config.yaml
hidden_act: "tanh_gelu"
norm_place: "pre"
attn_scale: 0.177
init: "normal"
init_std_down: 0.0
learning_rate: 0.00188
schedule: "wsd"
decay_shape: "linear"
final_lr_fraction: 0.02
doc_mask: true
Each number is 500 + 40 x the weight over its row's rms, rounded and kept within 0 to 999. Layers, rows and columns count from 0. Numbers have three digits each. The size before them is the row's rms in percent of the matrix's.

# layer 11 MLP down (transposed), 384x96, rms 0.108, rows 314-383, columns 32-63
105:463447514469529486453451416491484493557492512480512510495526503381521521504472474512502505493558
093:513409515521426488513370469509470474568388501504498438506551457586500532485491557521495511545527
111:460575473494568533430502537585530507465522528544472495498524489378526515595519456460552473545459
092:513532436446455498440582499533522421472487491487491541551515517556585475547504521468507497545533
102:500507514505507466507449521465423414472559567554525567587553495488513527435515543521413440554504
105:500422499478487601556530519505508540530458554490474491444440491471464457520453500543509481480555
099:489469567546569507502560505529514474481544528509497485428498534547527503566458495467434567522457
095:507487503552468543499517501469522437512576496447409528447500520551492507563503452481508522541493
108:547523510561606484415459579509478517538612467558469508501513479500499509453501476489414466567521
095:401471577534466510557485480519565482529515432549494503532518527562515502522481528457465479470540
104:534525427518525505471544506545558427478476512582562539554447553536480527550471529553530516520595
098:524517488566519434491561470461461466473526507537500492524444552438450534505518494464615560464547
088:488480494474340538526478489493534516539361520450542482494484557458452459494529468516540484493480
090:473524418559509513425529500514452541429466490582521576527542529460488514486523493497512505471459
091:501466381525535496500499488557578478483417451484477512509416567468504512447486562450495529513601
095:494464468490468524505461468531463446491477490534433499517492520490471528491555473508446495524501
099:480457512496395502446507498571527507521471523562494534465520423508519462512526543452533479470508
091:444419571431521516496516471526504449560497486508519474476425456482559505433523488455498511573476
100:476483459479482464483446504552502470475461496555476517523589462599479479437459518497496526461538
104:528541445513551506513537476546564539488569468448441548493518583467461527512484418560521507472437
094:498525498492477488558479532498522494584440481423525513554463491475512478518517586485500601454580
103:435562518490477452602470470563513511504480483472511465492505511492543486500571538479459548489514
100:501477545468569498496511455524481549511517509518502585485558437491626479426504478518527586563517
104:491484497546558505488525530466512516530535469567512443478474503459432510500518494517501527514538
094:481493583550470482474449509457485449520459535524529516514440551480495524567602432494545625490516
080:446470517520444496548516473493476482502308511585496488544558532518511570510500507507532510474473
102:502488519489501575490527502575486590533534478496482432529484542420461463452423528516446489514486
100:491482426482645548543477483506526531507532519495548415516554482483536494458474543514456494485484
100:532502497540505531428455527532483470577470509494470452477513492495503499587493458488543532544462
111:502406490524487523542502479486598562542537508518456526464447484484556503540552493487576513497502
110:518524456476603497494530495489483502589573636505487509457490528532526510556524554497553521454507
094:489463486548541492561483505486518537528533496529524476517546512503451444488485487460532561491501
095:499538503507460503518539540505429484467437485546458551474518489601474484465482525524430543492559
094:456586462475474454527569502583446478545505487491533500483463503483522463497539476525451521563530
107:513504518559614508443488535561436540572552563509561465504500538484578534528527442495534533536456
095:490489503460572529569468536504434472442421534560570507514454525415470504440466442491486506551550
093:505486484502527608517473507452416531540548432483543454456398452533510544463468542517547472477525
103:517505553506591484490436483467473532574450497487505535485499481488489460544518516526504540490529
103:515472485475580457390507468464550457467472483490490577405451579551508484552496520449507493482550
121:522472494459579556533489517504511529493517469528463455457520514561469490583500481469523536553410
093:470486468517573527437560482504490514506465441522526485454478443468462568485494455552516493452546
110:499558589534466510451509502452504511489428534473474563503559527481495490535543435561529545512525
108:488473473478468508439443462558540449485459463469454536510529417578503455457515456500528568558455
100:503506543547593472456459528515523561523500534485470545505513627588459505556524482533457560485485
095:522441500548515442446477528550543420456505451432446496467486519505504465478506469469530460411541
090:466499434468449489545455487462425452518494518480457544449483465484530444549491515559544489535499
101:477485572606501480501612561487454544578505605497486546472500486474474525516470522503395516492494
110:465541534507611459450454421525473483487545480493538489529479542492517450497498565542528500473492
103:472544500545578510441558529596417525536537531443493516428439480472521515515561438516493550569496
090:556452534524461498489523514521517543456544481484458452556451510531580519512490423541498484521489
099:566485480506528543472436543485489534524467537528502496484496397504468450496543554607481479523458
097:498541493574497529489553564462482524503459587454508531446456501572599524504524523496461438473497
084:467493494504433490474536575550521570543452424483542453503537488493509532409520451513480421470474
103:483485476517446417548540419429509452524434441525486505498456530481511463602523508474529543547547
106:434485514525451512541469559530503532468448418566485534444518506494497593552501507524506427372528
094:498512438452468506571530517490477569562532454494489524424484447499392463468480563455533471488527
102:540511551473482574481460443518416485445525552480527560496499541445494502484469505440493514477505
106:499553524531574432525371544524550481537556489445498495439501519509515546468507506512485556470441
095:503500418473520465481535530557549481541469509530413479505490537500512437476427540483529492527575
109:482501471439568483570483454569428481546518575550478476458470487529482484582477511478467552549511
094:503485485458541560503465515514547545535437502507540517454466525463444552567479538498547442468512
109:511547553451461485476480510489517511576456454533490558550560488468466465497464460583488525465583
104:536569513564547507529482484513471473478445519504439466536555418416555520538436526493485517483486
100:521494539443508468525455611515586522527537498545512467519557493502451485437479530482506455508549
101:524453518494478541444469492494509520527520533476499468440451474528501442472498556486530531508505
104:569421479485567507429526467517544500480507512454535540488441502490475571496470490459504502520521
108:458493497464519535591491487593505574518477502397465546521534483456516482494508532590490489581529
110:528457565541560529540464487502471558462537526502504486506494530543544485520497524506506461494552
114:562543464508462508511538521502482453497503519502614491464474462445511449424481551554449418513370
102:490551552462523529539487511467504515469439482511509480470444575489528401564495600378486476522483
# layer 11 MLP up, 384x96, rms 0.113, rows 315-383, columns 32-63
102:491583539508493511573555576495463562502475460531547495519479521445547537489546528490493536486510
104:629447481554530484542429498413482452460470557483496527512496456502521517499521394459485478515470
099:502476456516535487545456560483502474534506490425451549494489481392457457514486523473496549500490
099:567497550549523544538537513493570531488488480457499502467531529429499499531598491473482461511419
101:533507499442528483486529556480505416542511478498484517545612558472481485526480535431460570482489
095:523490456399518523591489414464493461519484463462569520504540437456490474478531508516516514556524
093:539505532522506570482574461493497538448517494498506487599456561555530567501511515480516466530483
103:513510488545509486512550572509537496519531451475551454498563533453447533565456445461488529451543
098:518470501445560509473535524434520565489577471482419466529508390504514498485478515496524524481427
103:497424441491536549461547556472528637544522428456518419492482489505514466478514521525503453504449
093:588511539488546530533472530510509520528546478494471475466570471467489443537509509566490463481497
095:432538495504503460534512493400541514466507454520506547526555451457528524606524475524565536513462
097:599465481525494460530503488469545546498494560461592501515555433495506457602497506484496491426506
096:523546522443531444501506537516513531522505394469597454452592501489470502505490422530483559519501
097:534461534457505521481492462454509525457581544512537459494503572446517552561439444594519503487504
101:497497480470510530476492521515507525475514527499384433527508503451460497539462461450461564494457
101:548570450451527497535529559492532497498492420483473482457510560496508474500529508503512498480455
105:486440405529548509568526518473448502510488557441542544490505597531503490478548458559446542511435
102:460390554444527533477490585422494476396550519459531550527561477424483502450532482456515481447476
102:537483512491523468516509461451482553475502486461491465496466498438488511484589481478473460477485
103:563513471534545549569455497496542497485522564519547477527558446533438581563482498496544478474458
100:517541508398513458518543519506522542446508508521535497536530509454529516478506424402475440522460
107:591468503517502468547463522511593508491528494487532472528522508439534468519519397479418480421497
096:511531411488520528532502531494501505464498448517497463454495476519548476426428549422512411506508
088:527533431497460497521477535461463530542468480461589511520526552490536475536572460497454518512499
107:561488460517554458529477538462452496467539488473498532503467583482529527564504441520551507521494
093:535534510457556539574484530514532522456490504506503481491491520429459445455530550437459551517484
100:530471438508548491576494455502468543471539512535583503554508522470528487453521483535465486454454
106:541487465479506537504572520437520504490517500444464494511471545511539481491497424517464570407502
103:543516433396530535527505497527519514509501493514492432501464488460474519536458476356518565474486
096:450539439478530536496539475451484452479507537439493467459472563461507561598483487551532502517422
095:526476535438498516494556486466564515541501506509539475519531598419458560487464506552485496487540
096:527427568472511593512480512504557515488532485490482536496482508481457525542505494528561484503482
102:499479525492512554564487488503539538469472463479508495498586493488493541487514444526479462493537
097:509588465494545448438538501472494462530575502471510479537519481461500494560496535430368509495502
096:517536479522543539437526552487489557601521466432513439467610496530441491507493547443496488510475
095:555545470505511536503559540489488542458505437511517494535535457504510486428444527423564498499514
100:491493392436513503541510473516489522448482475545522524511477466448474491410519464418547520428474
112:539517433489504488462480481411506490448539499551476455552506495449462568499510515531472501436473
098:458552452432505468530476494468498461529532521476429540570578502495495437522532439485488549481529
105:447524456484523525525473455414516514524520493455515502581489480443563523625550454534559516465540
114:542494524487544539500536430524544518502533512539448487512554503488429569470481467492440515487511
101:582464466433498510495595543467534462490514487555503548550474467499423455502538473529562488455509
099:510498486474504497535485522494474533438492439542464531515452496413461554535527514440504557465528
093:516475476484487485581441590520544550521555529467532461522508553440546522531456542447551521470532
101:500567508418504451496485521446546482444584470516526560555519497522407496536493505469516554404435
101:531532511464536450494497494480522455476537473503568557482565458498450519494477478501472453431476
099:481496491505509499474549512473471540452521530471494518484569522421476559523542492417477482513524
092:534473466493517513501537446445536464532498544529466549565587481558465539535441502472511458452484
099:484507476509481472431544502499550433546504550484480462508498537490520527446462478432511545464524
101:451464512485483496568526457461586483487508523525533544496554496484429481437532497504478531462502
092:446555358478489546512471499439567472498494464471509544473475527470540549550506498494478550596518
101:508489484509549559541514530476577567469536569487579574502529452523449502457480509527510539486511
102:540480485477564513501446531485514535523577550507507466513463530492477520565520442463528506553513
094:494531491501536462515479529438530414457537542500429462521439500459486455556551490519501532481472
103:519541491470538445504485484505560528442530431463496467544558556510516541530498450529471506525531
099:510505436480534435500470503523550582511488484506540505458475500498493543470469424477494497442572
096:500461544543507510514512527336540465527455532474531418524561479465511537481508444480512496465515
099:594518500507528459483503493498534542499519494544532506524552525417511493478509390548557567510502
094:524499458507521505575549568446511574441469443429519504515483522559507518524558543505462475516424
104:514522539438570497562506538502481580424488518510539455541501559491514544456482473601504454481475
108:527440455521525465507510574412521497412586511505513474477507533521540454474594504505509471481417
099:476531403533569502493440506462502515558507461458505518538501483440482495425509539567471473412375
092:517449495530475473540576538487512503578512514510499516582542496425445552544443456482542508441484
099:500483594537538521505509500455478579466549541467538528557555469478556584445511485517501498479481
108:492630516477550483511494520540513534494509479477431501469457516491541506538474528492451582504389
107:507489469538564586502547497528462456526523554491544553498529514504472572508491442516484575473405
107:495451464499506562542525568484550486469491512473518532546546456449491575537465420511450544540468
099:491418489493515486488522436475521488456514557495459530572501510544436524481502424593484525466481